Part of a small language model's weights: no biases in attention or MLP.
Each number is 500 + 50 x the weight over its row's rms, rounded and kept within 0 to 999. Layers, rows and columns count from 0. Numbers have three digits each. The size before them is the row's rms in percent of the matrix's.

# layer 6 attention query, 512x512, rms 0.137, rows 314-319,378-383,441-447,505-511, columns 128-255
108:454514498479500419457621455535501489424536533441492512428568472541546456500606507622475442418527502421520550490557505479490464477403424540440571451532443497497474482579479466470575439476482539462534508557497528464497434450443500402378488507412514480555490481524456582439493383485447518499522474470423535513427519505560433407519530529529426487535498493484493427449539597419573551608488
110:480593566493562422448488549551475456502435500496484424474403529431548512474491495452451402515508402471518433462493511575407465465508448511522444554451415499512414501566529600579507477459492490526477602470539529566486507538572501471504499502487491424507480523539528549492517522497482419540464457546510441492472444536469490570505507530564544503524484546535456446531558444449483500464450
121:509542480567567600462510563510510490494554421571469455490500502454571552590528500474636538525442578425544446446544498458533467521489490547484492573562566454572480442482544619530561507465512517598446494512417522524452520527508479557582516491497464517428416482556609565558482469539600470463500479393480489441408602491584445470500525443541546509516599489531471592536499459458535599516480
113:534519482455467510532549590516541550531455572457466527540482368485546494452507436458501483442492580452522527469434571490518441546504412532514502506534569538510538548482395445469433610478499414520560532529558489470502513515463472506444503593523496525460490522447450474481500423493474489506486522488490513482425443456510486580451482553530423500458536444502527594523510562454590510480510
111:451475501456484361504498373554592515455460470430518551473562496474512470432515507510507468433508514467539503607553556520448432536498519547512513489465459530407491510496441473404487495501470567533521483424456462469481364484489494429505464451443464498522551553457451497523408489558586517538530405514547563455498489519463462531444533560508454432531491448525413614516497544528466517493466
109:508521481466467497638519590472600531409535490438413445502509484554434546561449531513509518519452621514521433513475520503528516600524471502568454533423567510486467476427499489532570646466447492516523477480522437458455435486497470513564435496474615440394449411523477439427555543477468525520532542570601531581473532373580473484427564487508510557445559486480433573513542519533463543371474
112:508561574510447437586510421484470454547499387476464538419432525536447505474473599542491486451455559377446482458593399567495557477419543554497502516452508619483466507487551570479540408413500523519535540450550500568508550471410472473512560455410516558513493446473535520497535448568478520407516585508548507510456529524505558525539537414493586467442454492466464469483498539574535540528537
116:552545455519547418502470495524494488478526473456503452429454492443443582497463568531488454529570574496466495431549493542472530549519572587504398492499520516502536545499505479466535452426524539580464497504379444446511446432487488428493525447473456523489464492506573516553506519518483476491494555477426529540435480500438500597574433529505611462530539525515526462457518552474568539459488
115:468536412596458612460543508508509375445568472510553493458526482604501408458437538440481526501620602552522416507532496604449550463532450546523509511515537539576382519526490511578391479505508467413489478516430496447468397553442522474481501500539488420468514529580478550532473513530532483474522413517455521511393550618466536487478445465378524471477480431547453468491411543609546529459547
110:446507545448540508521551560552458525523486475439503439496407524534548475533556471516413509559407479426487522427505561527568514484393522537500532518445491513466482557579453512481458447562525467501392489371577529517534481445505549515439490478489564594509439487485437536497548531504474483429506471385453528440507500511536452527486497556512535605450549526569513576490477445530571485408515
117:533518490474500455519500415515588405547504501543568496459463382569523525469432475591442519517572517504506488540440507464479498600484468418533505495492528531507600483496433541535563505496483525445523554427484476497551455398455442473454572472493448588426457521548485477509524499450504586461537434526494553526491594528533507480486526514503464509545477436575503476496502538602556484499541
116:491550525540459496495579433540495465530528482415421470454478522563449572427503460539593567410511572566420444498495495500464600440443501458539511491635541472416520512573431481551445391458509394449511443481564552414409362484536488425558515500408577455532577480520424481447529479545457564588523493597533434419526483485512523521501471508501492582515523447503514467428595528473400478470566
112:492396487548501535506475475444491543433440484539565467597501482469507414451526549510420582511468520536531540425553544488549378536551504575478530596572552411463515581453558508447432505472497541529598542467559579489474554528424494517440532485541443556563467454526405492443431417501520541543517409369532480590508456446503456415501545481517540505505454434556512491496486427483589505485511
117:507576488551514490484501507454519486484484464570568488461544462545555523506529499604493462469529473481493459430472550536459506508430523447523456432465498524438547556520456501417469507488457533410529486547552501526568493600398427499490431456491556568546572481517501480507499445513438511448538538419491479534424437605371490519568476466601485441484468486489518501553529466569561489447493
111:481471495586496441390507619514585501491637405650474456472481462406478522494568516477510504505587531519587417471472467456432400564519530583420391510380462513435427509488481494551404524439530532542518504494457485505521453562458568504523436433478498526495449598507479647499569452510561461504469535572465429529436521482437484489488457408467475522557431588466529499473486495480474521543438
109:529499423572532432564516480532498451561489544472498575454500526481515420463474379557592434593429522503462584448523589534514488457481463592512510519521534386413477465449535401523578472486458447459516515540402451542475504538506520501507546559487526414463452552561611546569559549482494481552595451441540587482433526550428488491555479526351504513532534487520470487542456524322560474484534
117:492510463426494463475549549475597494573457555536524523551485488489463536493590520439447516562521502449516532537433540544585605450487440504506565419483528552521416554473455512574438567524596480500482544449521483465419594509580484486472443428513498468523559525469529398471420470561455472495418526631516447499479512509456389511547500535523499483415521555495446556435407428509510554571499
110:557515549566464450455533472512419451488589526561516531499563590503555483462602449397437477468670482447563537491513385495474500559504509493626481423429527464452450485490505511553389387473521514473542489472476452597584578415488497456466481519590479519467512522556483522488496446440523415507557480465403533445460477441379522639530435439537490527550509419514546414576506621447533539510511
118:467519543523541529529504493550510505515589576544451409474459487383484463577472476567588519452561523557385503414586425535487462436501464550462492472540643484447551539480456479581489523434449510496526573491610454470549440444482472499486546476489566385448483551527379445479514489522478518491418511500517414489604474489402512478463447488504461494507494505446562534452542466416446441577524
129:488445520520425487508496541490458493465445594535473542549514552449429545528557482499497531434485406576492463405558457479479494526451485553390490462555482530491484527484583523502468479431525521494537523492507503506424539442463517539470467476540543483587499502521418467470499457504511511544547579525574457473591456466414403474477461533522414475507473478625567517526544466420532560555548
133:458597483529436529525595497552505527465477511607440594437391529564464436508469533577507491405467549464534458474439551450412609482460540579453427462526513549497547509470595438574492487401406555522515531571534499566541487558422451455510591554474595520523554521440529509481521382587511540421569603543564516575452537550498487436567518410526529515502480455530448480462509535566577495549473
123:480508486518499371500458481524485499447477502454509550486511519470460551447489612530457431505605552501475444516510533515458428501430506569474418497449486451472403523455605484441469494446506572475494438530459470500574460523573461495422412540474446481600443515535420543506454505505494452457497639524409474520520475457399506531506467493491534519527472464469493518532433597500556517556439
138:479436460545496606543511484492543467538560526468465504452479468492515459498487506438564552489503615465441475482597462548491456537491457579497454498524516518478425476578600549534467396502538531516505511529420556526460444572395452526539449535451515532564513449580549542583365470491633442427502466520483496347441548552501437505515457445481503453592521396545480521514477517518506554408519
141:500451528393461562489532477511507539523448479488522479618478470470515501439570541472435480509465529463529540547404547533594498492485406523530423474449434384388450452517447433524450447534567495438486458398476538456491458491482493574475468519568529475589451448446516447526579469479445468432426545467515511475516447521529474456389494471463485568471571434522468535449471494515529457452524
138:529521463477454420480443450459513414496426534441505525530532391586481426487538511599512442481592482552478541502507473555449448587442495496542511453541503500437547491532438607556490395514466513469544453522524499523489522413477518405519561385519449484462540547567442531530507463427445531476600445500467543479483614528553525542543515493534515531505591467510433479494540513592487483546533
144:506529474410384461474561570510568513419518549498441465474486510522429521468487521519504479488467569515403455466537524484444535500485510506527459497474560396354465494530447437573438508483519460506514448479561502482498479526506513453480459520531545413449573538504393450411550531520479499497428620531584493609568490505559494523424595488481490529503533404495434589463528569436480532475536
# layer 6 attention key, 128x512, rms 0.11, rows 121-127, columns 128-255
133:490536503480460408453496464503510430481503442566547498558494507419464508580520483503468544538501423552525413471571539449535421554500510537470440584453546441480522569464462504512413509428585444512525494427409518442392458407465518532471515438508482523407574560468479567471499520582512561468519483409489433539521572540498501557531426454505517465454397496497503515533530503532547497516455
144:486529411488436534408551451507558498457485541503517410401452522595529585498495551470552538481544538427422594498564545498509489533566453480460460506450464543516431441444493526555568432505496444449452530565457517498544488528575427467468529486500533445430517512484437503475491516532476552483530519609546401574540463557434495426420478446544494425562560559529512498550514552458536495481509
134:486500518475485516597549520559445482515554543543618516482500443468533613352443441512485531509505484682575551481505521520446456457488498583442455555497639439511451478464527516544517577516512537356574550445501540545468468525462533619535422484430432439537433481470464482526492478548389542498504634536477415507477455497393549406531473475575466427568528488453476534520446452509501539487416
143:560385481552454520451552530495478527451543581451490493528514388603482561455451416464513451562521425531485512464560550468537519499476564434483457411461526580480481462617461543439521517462523557464497497539477570549501449508521512494618443533526561613490483490627472532521385551474588396521539444509581438585527516515478386498561524535512519473447520527492442483438575590539500537470477
131:523535454447537530388398494500445409579559433514529509465499503499540487557517508580532424522463544470525537517444483595476524524491570498453403527547460351590522518482510477544501473420454444506484503518488497494537516435462563565491456614503547603444556469483558483558492548559460615539440499446460540522475498479445398496504550419449530486503613542527384520516470476537481550431514
138:456486567469517418529475462490475524457454467490570499491434451438517517492522451448481428461586511516566546485425438458518527485478426393507540478463465521405537568467460525508424451567458454476440521506527480426486533440501595445478463559513471588596525578493419477521499612489403583469496460464490506568470564530473507466484535536507503429500495532519463494449519479585506619533480
144:485478463481438482501421492469574465446469396570535525505583437610528526562554432539510521511546494531506413539479434556510472491452523494505494530428552577476484530524459512545548517487561541377491503594530545539386563478482523508470441470478550423493514412536595417427491518482485441457513518366448532488457529466509531489442595517498436502486567441511540509467466466423444558430524
# layer 6 attention value, 128x512, rms 0.215, rows 64-79, columns 128-255
105:543517507495557488523547486565457477419483515543448479446595482421559495484479531500450519569444575536548447528533548494492536486435457448589474446465471559474431500379476482508463496537474517457440498545498434453449526464505534496431551493520616465397478478526509456495484565458496534523515464537576523496476481501473519588385446521529493389473521555511422404477520496533444572480398
102:543459523536493585609556480558455561525576455512424472517457536582463555454433452387477511486488456499520476450446559521378451468415456495429461543528486580457543479466529490426492448496541455476434488527542507499542475480490412429511482474542523407529481529560448527462425561515541515448535534501492468481488526545522504511573458563406509426548409498489448533505558473463519480474429
108:512501486437438513526487443534577537452491385545620537468517522508506512377576457519508477420607414535482552509502459464503466455456489496504440534488544505516534512385486499523435525480460437494411519518539477508542601440584563437436546594467509557478616534543391456355418530466416519387462588477520484456506430472450520561511456538487596521478576552601466431505440435468527556554430
103:462550447588532526479428498539501470573604536576481453596522466503431524410512475517517590509457428436549461514482518470506568540463533406467527486532450561441612455445476548525545466526449544604533432459447494612454531480503476486540531517484456499459455537549553534527388420462464426525489562461524500517487571603565490538598438490497454528488468575452601509450625508504374574516487
098:480479489434473473573547506477524489398523446470561480498514411445535490493426531446585443452531511492502447499551446563556492443451474522523395519471507473521557409572441463462486457464525507559437509516501560512480609480545554484463589585542587483588464389493463477504478524502515505529533477523504503501604579563541495459493507515494483596463516363505538486451577549524536410543486
104:542475496472396401473582575519544446513542418566457499475476467454519479544430529573534563513534425619495534436542538403516495587435486493452460518469445523472480381522538445485485521520475491445352488493485533437512508457515600440482513515334499414582445492555421500370464505553542557454491553468534526568470536454483504520455477518477437588458512479562530510558466436553537495401588
096:572493500491499551471506404575551475461531506477534505471441596497478507554463523495432513437465471475548486445492431466563512483423468483496490483500593497485497557442569444514493591526532472493544522474557623612458468446555632528428499593495577515509435459468613476547540510510489507424587473436506528522435528558465475514535434454505537439466520519467431552473529540461437516595492
108:563506547516520495558543499544512423575468483512483463464463334460480454546518458538589433543478456548523473445507554485517666549558487496546430461407451482510445535506506450485378463486456508512523541538507468446374521593465481547562553500521364490488563522484461442484483437559472461586496566468509464549471535532586443500471488520529454495445512426564618425498541439437529568457468
100:444505469534468480545533418451523519526535418399416492640594528479502447517500469543418518579511454464499466455407516535561520520517453456455487628520542489497515435530428489573455594458434488530499480485452511525500496445522515423529466479481433439467495498520486508518470506441488472472459564565521530487443516574522547424490541532476440463548404515495497631494416509541578538497561
100:463549473520433509479471600413421503491581514463440445431512509490529560530610431481479604505444455504540451536533559499566532421465633521529377408557465449518538499529486525501524541475563554556454479463524514444476484540517522519594466491600528503537549430511581535489488580447555528493495577546540483551479644514466485454537518388432511493509584520533518539540490538467585417486560
107:536486457448551487525515504533448560514565439534494473519461501510516503434461443504547537555486357471489569558451441596543443554457475445517448491515532518456535473519487554529487452392607561525508474479537427451520470554408545525541400492517479438541483458532502547496428436467495494491488505496551473554547497417457454443454449606486488499539570527462432473434476582419538551366515
107:510518500487520533492512542459458546390584474598501530399528530438490480499471389456491451458465451492520575497609491414480481513568515469440537474482563386449530447489484478371511531468580460561550429535434503575480463493520502574440498530521507441465416373530619545456500505485500477578452504516461467471473529497479576470496476472449487520493619447442399446452578500506503445539578
098:578444447434518551479489479491518459469440490452529551473475440429472496526547481556400509430428398486566552464531465562496547445546484569531458566589446486516513517426418472503495448485505553558575425477451479560437513515567536458450510483478661570552536533392504612481416570515481535463510535418452590559509486527567520470501521478436471545571415477470501483513569527486457469488466
098:465486522530491496495415449423534456472520533502490490470430570508530560515473495513593552483504538491567502504446492591510559615395458498451563501525476473523529520554561431488510465414530550477500478499501465587514548480434472513526452429469440461486507451592609440491457494518602421546491465483581561532587530534518478489431534538409481431447551509457564497465467502605501549320561
098:499453555513450390482497543482444551583539499527554495564517509484533488499547459436444558445416553487457509521527601477455474540498410470463433457520518463486551570408546504472547443586526518462563571584589591461610433464487502534449510521497533470567490555533507469450502529443460415541492540519539482450530500472435474540460503477463539534508452587417518533536453569466567534557455
102:446488531499524405492457483574599453466458472505406480497467514488500475453440493616431519473591416552511553574481397442516522464542566409330530508490522483495500454441543414578456462509523510523516426422424589537542594491542438545471493456461520393455637498542564541551509598505529470351595448541619401519452477539501576517478583470558441427430454471551479590534497505502442575482477
# layer 6 attention output (transposed), 512x512, rms 0.2, rows 256-270,320-334,384-398,448-462, columns 128-255
093:528486559492471475544512435480552459534523489584512441509474467452463549500516452481451482522528447457443483546509467480534577478532571565505492543579565467457455502450436541628511539486465466525562605494427479568602454475494520478451507527507409575538556396411491503445537425534573451468497479504560443425502511477530483381445504595496553560490501478489545470522541591571485539528550
093:421535508490551504547469543510499420442436546468464439520483496337575549634517525500465509497478498500468490524530544549472501454485483460551531505450509546513518503519427506540489622490527503478486532476484618494475531480473543521468516566573484489423522533525444393593530554401507518569505507587498560510519378424528496411437555447486467506415520435519519445533551505551518477522573
105:530534579506483464544425552488492555484426526422494576531506614467449464607553488467529525483482497548517483446470531506431476488429561399430481507490562582489471492513550495531500463475571545489446452513546489493430442440484563480533451477483456460561385550502585602471535386420501415529500482522523598451434468458397527529544492445530540488515432557463440460599469472468516541499484
107:558505441500494571522496472518476519521490591533572382499507442433518444555490442411530445559454546517529440529425501526487550386485538514490505474461509472401440522450549502423480505403505518544411496522484583459518429596512526427539654500501518541411467456475427513539542559436539503543453408499445528472499514459390540489451460472463475486506408406490520468484430477547473500511542
094:547577485487511643530519482535467452508551535523606516471418525470463459457477434463507576522479474513530437466491463500531537519513548543447506458544557541520464532525402450463571450449438495502468491513503368549468457500469504493529533366459490571515602465493505471408579553447535573544503570501598478606473544504558579426437436573443465440514441594500422491572468449484533485445481
108:413504510565522417467451430525375540426495442488513546523523461435570487458489547443519544526543499459523467479520444579494535377493500527489465548599528465406472441518590540521494448494570498569521550505509561534515459466513552528551507498522458487520513548481470505575545540517619481460498462495483486513521489523490465484495537459500497440448476483437429563419493428524405506462481
098:516477538540454541524434502465397573528512488430525383469563514453465434491505482479485585448506569458510467481460447551452601434438457464435599450527526547562453498536578452513532546444437503480473500514583545461533480543423476369476601525568509461437441477486488591568528469530503421472443479499391529479476431471449537498429432468392512499514502502452486387501468532467541516481496
105:424397421461505528526581508543594568454512495441437430466548457551479509609606510575504511479525540414548460515529554465485503559520428556466413409489566484498423470551497496462504476424421501492585422556540518537424465590544479465541496576535517614515451457387529461498438492490468460445532491585491526552494524510500558461499506422484590432516455476431518552487583538488518606470454
100:487527492510488517476514519516556577546509550606600549449413521535436538556480399540551461483456416404481506570476567406511623519458505461546401483503548533510485552548506503560481432488655454423612572449477489536438549571435527454479495473477582640514417511469579641458541512550506548472537534521497510457544535496469476490538570485441538483501548488482520498516463416481421540546431
091:551448481508471500558549477476484445512586433566485478502498478537554505442557526512610442548460452524463551504463490443477460516560446508454546564493487627531493473527466590431541462521473469433515548506449542488551547527507440593505577487507571510517503487487439457509501566542449472560431456495532502499521497525562493516491549501595541557540541468516535512541569527580453534578465
102:464452601584493518528529533485397436408458487518459503564472525446435581549518522565488526531609539458448467513511518463492471468452493472516455579562493530486512528534553481490525544509507482449545504568416477503445408477507451489499580477496460613544548443467402554484483387540579499462483501560499551578478587510548518527489553564546539442536442523483598575507503485584509554473480
100:498402440520501419490511529564581423473414427385486438409512572560569482509527506480540443475498586457521547527386595533427489585495459581449515419489458569524495544557524457442513524462434543397496449454498475469513502482470536415548551558504537413522420600450515436525515504487484513457456546437515487504432404526523558549454518523514503431519510462548500473542507548539581437565453
102:482522499480463578640444478527476478496462569587467566588575546556456518457536476497520463458447476561417438543552524554520445589522526585538505464503546527466460502496458538475481531474606613538522615440562531509555467600472452532565511426493421453513492543499482495435503453457436479517539571551505530442433535515477510519462528576467541484472532460548550559493462572429582511533517
100:379498447498544516440578466510479537479509524474552509472465587435428479486443503516394531530466512411495478585460526456474461389569520507513495506546503463517492508484542613550536509480549523411456531475504502460501532463479476438433514545520450465615552586410403515471541563488463493518431463524370586411539591511433503510511472480429482384459427471453533521469473502440546521514510
095:541524529486537552457562519436471554493559436380489592439584605627478472574504558490544553542531541519545525485410547561461506502437559476475464434550454490508529560605550495432576457561542428443473542535490480389460535540461509584549505525583438489534416520540556554574470552538485556481511436512435449470477401536567604464543530492526521500442485512502461428431465596478501476516521
104:485524481528541513521487556546518485467553448557486545403485508534534517594450488515419467609565614477495580506493506527499506501452469424484457544484522445520476584539583487448454473565438504422515501402494444394478541458573530453478451522512568518491413576548570481535410570484505493492531588491394497542498493533462532520480515517646414454530541536468460524522476494566483571481533
101:512531512561508483551598433475438510525513472473565487485518545506463541415454538528554479459432538562514587520480570485431502498572492575488503501555543490506477586496483472488531453494480474510451528531531520533466433559531522522505512472474453452459513510482527574475492471430483422531543558410487497558539526537525504498489499578479503523487412551474548509478507477378434536510581
101:528506490494412481547565414553514512548513548507500466440529553470445613446449528602557508555533602445467519615556519517496472557454476522454483492515598478423554519527543549533549505577445477495413568565542516503581463602504487509543485504454477486498541514484544450478408596571580547555486532576481497561591462460511504551515413564423472505481548457515443470456443528458517491536555
102:509509477566527510478488497605472449516504509514494530472507502421496539470494512524520529507412523516412554539448475508553474491475466469506489579573522516483448493447459477441391437536428618554570489474486428570540459492549388489562510503499406517459458436426572494483423502506472419513530519461483521544542591448484529472496521479510493515503503434446491498528522498415542556536500
098:560545468516464491573519502521494469553496478481464549560579548492424496432469499503433490471328406500478509501508540413539561578531504477543498559510426484491504391479479546501501433459477485483537592474467608422519511481467571499512501532541519537411497418473494508554510521550513458523524526494427502431547448530514409477489454609452551508507510519536410514471482438507496518531532
098:479539505523451549393449522549569479424516438526525514507492444477494539554461422553554418517524464570467526595526485412550571576520494491531453535465510493474518479531568536481499464528532415448449405469563423427484526549543513495437484457547494530507524445544508497548548648433583444415454516499460403513529567398532449468505500481433507578570532601571481470523521530430559511458527
104:499493506574467440430418482575571451488549493486399442549430414513528465558571449506518545512518523578509493489488633508517493513511495572545368420414447482590497598415517487523474503515454476563520479481448473526478421465571597547445512513441479547607484392512561478502402505478528556474440536513538491449434568498464459467488562479579518442503494484445521523440559491450493509524438
097:500548512550509483538510471397469493491544442522507495557454512482417460540432453484496576395563446584438571595389441534541514556514480503587522495523385450439428519463538436505538642552485521500503529565517455454554473517531465485502431460493525534491565410491568492523620533511521412573491490437454425524540529487729524464469512478471370539463579465583465455553468552542467449433550
100:530496513459436448561591474480465540494437473469481512502481430502417483474532617511521475544522500637522476409470519521556443435504450478567434491489524467455516522528545564466417543552400522450481457470497500508489469540495568519498560534370497434426469553472541572532476507442448423590533490521474449509587515546582472475502452535439420494473400549511405530503556574445610474418498
104:505490534477426567481491504451515484524468508568513526498492455482523482510424485481493592499564492484612548556526565564547467526498501483610478497590428491451474532575447530562434476573580550577534497508522526568419457567499553504528463627491594467447493470522511534508472606426504407421580597578523419524461432522448473509482522552516543500478545394492450557541462503477521436493511
105:506535448517556550531436533583535471529547454539525505519563435539529520513513509576513558478475442603395494431470449470454605504421424550537556529564612443473508431511496500495515604458442429428491474452498491489521521564552550557548476579562537478516488397617594428522434570443493533529537438490492530496581406379508438479562481485485481541526446572546433554532448554566491453495543
101:545535511499525470576446548520429539555568495535529529458480519500509523541451471473572488483576420383482521476524544410536507369505504443532494580525505561519507460375439513573401419546575555512497469483517526566533500468537551450429455466511481500490467500464594483471496538508498471525584528506509471531536430440516529445572473465485542558470573612509582473519562532463556576506530
098:474438530374538494558479513467443515500522498404510480433479474522480507523450413562488514507502464466498471567506490497540434535444474516565347465539410467556503570445487495450528461451395571564496428569499431508499574550549455522549466605447556496481533538551495480500459581515631508449445456463389527563499435461437512514540529374554468519515530502441529470519446502480448487411382
103:502456556495552520485535496470600462451523514482511495509517598531497482496628437476463507357496481501501556465513598542443466523473499532465475535467478474553559535417463451434543455475517420553515466505448515540476481453490614514518473450513506574442548456482620521532577380477515565503495519463573519478542421528501534585477505579476472600519475415447398418594436464472508560417476
103:479454499459484393428424582492445520535545516562526451542588568504533482503480443516505480493454511505445539534458465421506409447557510565445442483425412509498511573468458438386469529629409440488538497477516541587491435511623462462440486394545567506536494447498596444476491479572444511432428551523532478491469547441428438525491475493475395456576496553489494530539521475537502576465471
100:476528483428587485455585491510544610554498436454551454595508368541406519499508458616513517350520495457515580584452455447513455513475490558469501525482563520534589495572483542496493459422600475510472356472531525567506489553465564608554518470395550534505560475520497541562496474462537622495449499531441501491584488501488451474487451472407623586563430509559450547537494518448525432527468
091:578479406524563524533501490552577498508443457469470556515569413499387466470420490487471451507480514462490516490463497448642521507505505512468554499486478487490537389561527510464512578519522550479593425402563521482464664463513463605577436557463572456535504460506481545541515414514603509462449363506451446500524531483481471547431507521390569418409505410463461420512574447529513485491516
094:445503467517498521440562554474549473479521590584460409600476344533536392571491394473460476493464495446577411572469429473588508541499493501488568399490391535479573499476465458559428520519550519561552465505473451568494527519484511458524522432496526506432532521438529582549518446574566418473488527482441449513454449549506484441527516513512456492518540474507461581453607459529541461479536
093:543572617477461369556445606441520514523505460345471568486484570440547486526493490543538583485581581458505497520442484542499549494534501461505393513508482483548461475463556468555461455559521405423555518464559554419486558476468511478469433516578529495485565494463439484473529544556408489478445437471525460409544464477562544549473471468489422515529524521559592402564465527534531490481550
086:463426522540428399447510482529524523578518451485492494452513404584481525628538512472535523475585518457512496484467519449447526554548472551509566577456384526541441582441537547573471521545501499569537556496533569465445454544464356512536511508472458469542501502503498460513498543490511382498564428459524453433504602442493454501477513439600594415540545520579490510480498467597472502505448
092:462507546446491565465541545442530580488424574479541450535458573587445490544617568423490472548510547396542519493536433490473380546495467469478542429460514518568506558491484490502551517474555495433592477509487469441479539484472496496470471536555473472506494490436447532456496466477423476550549442567456557460516564466477508526514497532536536542512512514486514487531421586562554545509441
094:524551412528516439530584509419571531501360567502548465527466571545482521464482531534492481565444507467477494515493441470473413561568422439548480573524424539486615457419457472523530509490552482579563537478483491486482566512542503512587451473507533540446628464492451395438450518566462390508478532544501519550502631455547546459497502496612531535553516467515491608577482414578459424493498
100:536533530421502536440456543551477574437444568538611497506493484494561543450488557472456585521506427478495500499481520588487500412442551576397539492485547500502585538483462574472448524470583353437484527505496489496517477505433469493480618519521642548454472595530505491481472525555437518451497456535498557483589504499387518572541551534530448458487521599435460577531417535465513448599461
090:529486545463509493467434470601530459440514539466476453591541553504499480452460531449580474433475503593522480517525460503494436524461539492430550484463552532471451477560580448397622493541533636515492520598506539471524442452539543554491561532472572460538534471646407345520529494407553424578531456483539546460499481461553565577456481509541493549568557408516539498551487500413471499464505
098:535505518489597514466450495538488541426501554487519529602490535461490478504436405542530458552470514457502501454505541464484515573579501432468458448474585479488466459412547435545480419551435464514504419466520532462585575450516536441419484371494462530534510505520492419501534418588532439564468478486617524484527545387505484544548476539439462496482441533551546510515500479513485579455505
098:531521535507492586529546557506445474607474562467430454563434505439606502558490511389544526558398478495524477543492478452479573458520599451477462502504463490538577529480524533489467536515565507587433474513565540591520521490524465542390566526542461518532455569459409477503451490547485531567479494473535495438466466519535529507464538511480457541471508443527445361513535419426502407475500
097:436460577410517573539562508537479508591468425517471547540478558516486433555494558460524517596502559487479496570546526585497452535548500471557503529542536540472493515560451518524554526500475526497461575451544407483491457482567544492482509477535550513513573517520403472499539441573536451509580401534539532469573431453530501626529531519565433495531455405482527459504423546472480520453527
091:515626531653460544544535543538534483587448471464540423533497532543577509486493518517479524494469556473451522454440464459502551477444513443475547508443501553541559502465509506536517525427483437482512516491432413548443523471537533452539598505493455471554574464549531411540539490579458535453461555466555439449558630468555504529578457433442551503411521506454483499488470392476420483553498
090:552497514496476465540566527514502461550525492505608479508571395517517469463443581487537539526590527560411473454477440540516486494580491488530506363481517492492503482496549485435483527576539545552559554504474540482541563512637493523607486484413512562528563491526452602495511432536437386489600553512500483499487560485531471440456514466560519456442424573547531544514571476468511395598599
096:465580441460534490568501464523539431479478546533473503537437342457454475568495491491518441499558484506497525461535466538503534529512500566566575485516450472465436529477514475534459502350414587476468502486459470553551516497537465453486444517395428522446473461529450546492506488493446515519439524497529495558424651475509446474417568472569486480509522342537518438417496439528478508457508
114:519489497492532464479438509489421481520410528604391538419539511517396502445454501499455493475473574513514530555442569587544534541443496482502526495476565644489571445530541515383539517584466628413543507516408472475481542541474517516472539536540514465480443506435584478498532520558486406433609562396529469514463496517464481539406525530486468491410585514501484479456490519519457422435430
108:517529444482482445460552387494481504513489509474465527426582526551524503376425437443588524457452497493489411488483530511393521573535477545473459541527554440542505497566430440547477439436414509517529598485493419439472500502530436497532537485525464455522495515506536494413459578536398498483505576383452439506379532540455539495531477517490492481542553504533484526450472461518461509400483
114:518473455417505395489454422534482429519462407460514525462584540560525520532483528556510519520557559572482523487482375440509441449458502445537384486525613485560514605497422636513543421480436534422486522471464406434520453580488565520519492538537449570516543572447467392415431519478551508479493566479450549474352502547487488555495541488490404524466510488499458513438516502539563608526447
110:466472439476507562462512477601562547495456584617569533413416478532479525452493512445446523467399522513515547479472597449470516450525457528494606477407493548418550501476572461475465502519421642506525557508514411521556421566530428459501559516489523517538467539466518517505476511516495467502574498511509532546492518431529527520490542519466504467541490428437512489485553433542502477366546
115:476520518518548545522404570508521517449458464546519527566513458489437487549536464524467430527426448613567551493468564501496573538552483529502388617503510464472559421520564501610464479483424505469462542538477493530495495509567539491427366494532497461448404394514464472511449479482423498541438521539458515446466503467425470549535528457502496565497497459545539426440505479499496470508542
112:535488556533459562474460524500584503529500404495540542537486454473564522468382511518520538501490523555476494508547554359508489497456574470586448622375537491463478403487543556500505554516472519430455549457503482449502589522585506441563463481513458535491460405503503472410541571485644436436432508438532414615497518494529455420525460489393444516503527452564442481523499434471478568489507
103:386488526472560572448472428553452497450453447464423607509495445547493463536465500501381451453487497425543504450456566531523513448460501567576423541494545416554370550465503539596515577572443419449564498425496597480537521475526517480463556562493510522498436528451560526491570488419442584438498534498502573457427472541450481510503437554528511495371533515465435463471423556426461587546526
117:531580544541512507527492488495518381566547345448416505485540527423402414609447526522489453439491455527503533506482437487588502498488460443513543512504489519479493542534512461452537528357492569526411443443497474509454434660522492431489454469477462447482527491521524367495462511436523528598513654474539521525531442424625458474466500600442467478556428495550454452504488509483486415465566
117:391480529454541428529579399499528518498505439462562499509531551481551517408527557543448508471519562537541503522529544469602482453520457476536432395523442522553522467534542527534474544479390494561517501442568573495552516605501505574495566396451474493508584537521566584448523528446479522523404560510417503436564560530465460547481556445483447497475489482459430560537472566603505447497551
107:507584478527451529475448509438481559572467563489444458474513480466492424543455503484491594581567497437496533495581486436502538502510480571544484431481408449491556488539530562547528617595527484534482473511487531499453397506504438505576369541513550504498514498471523459459521506597527456551585513548531446587494482576464491493484562447473515492530485525498409535549417485518565485532477
113:508446472446466481574541488533529486488503449472507421475472560516586520445526440523523521467469487561485527454531421613514446592540479527486503473531487508409444361506490488511471500478553502558586438416518450435427491645551480400496382544551517403494507436494500525474407550525497553469479468511530469480418512486451568525509476527539573502533487440449492570453507549551567551528517
116:537565405474513455494409490494456566478464526534501607494552449489503520517536483523459513485552399495484539460498475460548483407514548588525566419551502501518468446415576493489449519476533501502502472529523572558536472604576483533547395573529489534561431482494506530517499492509521415600478554433478506542571476509577443479490523474478561530482524471494508510484637550497495477558511
108:572434511504430598418503535481463498529459488499534555513607456485514500474576414440486396441504468472526501560510427440540538527479422546494494553452529460517481516497360455575475474573462569487520541466587487444527494523457534493455416510530541513426476468532491563424495544458467491468437521495504554533475479399450449410506506554423527506545438484492526474530515566445416550537504
117:499447465483472442484469420416553568498486524530431483501530558473477506543436520482463536466514507465522487485500539460509457609484528510470494528477550492444505483524458470433470566412512411486418502496585529555513463493440546440453547500456435528488327427489518490424489420447557449553512434492630497565508453578461513469492459574499477486514536482522509453496536489518544498466511
108:483515521543469345565529600522490588571463559525609453471534538464525488517470417543431515464461487461518625521389469443478469428485453452507465487471486586515544553502495471410537523648484460570486469483475475469559401469484450517522549554521573464529457488543549521477500571495444453610419583547427427507495527428472423506538551485523451483544455610544508571557554483582451504546421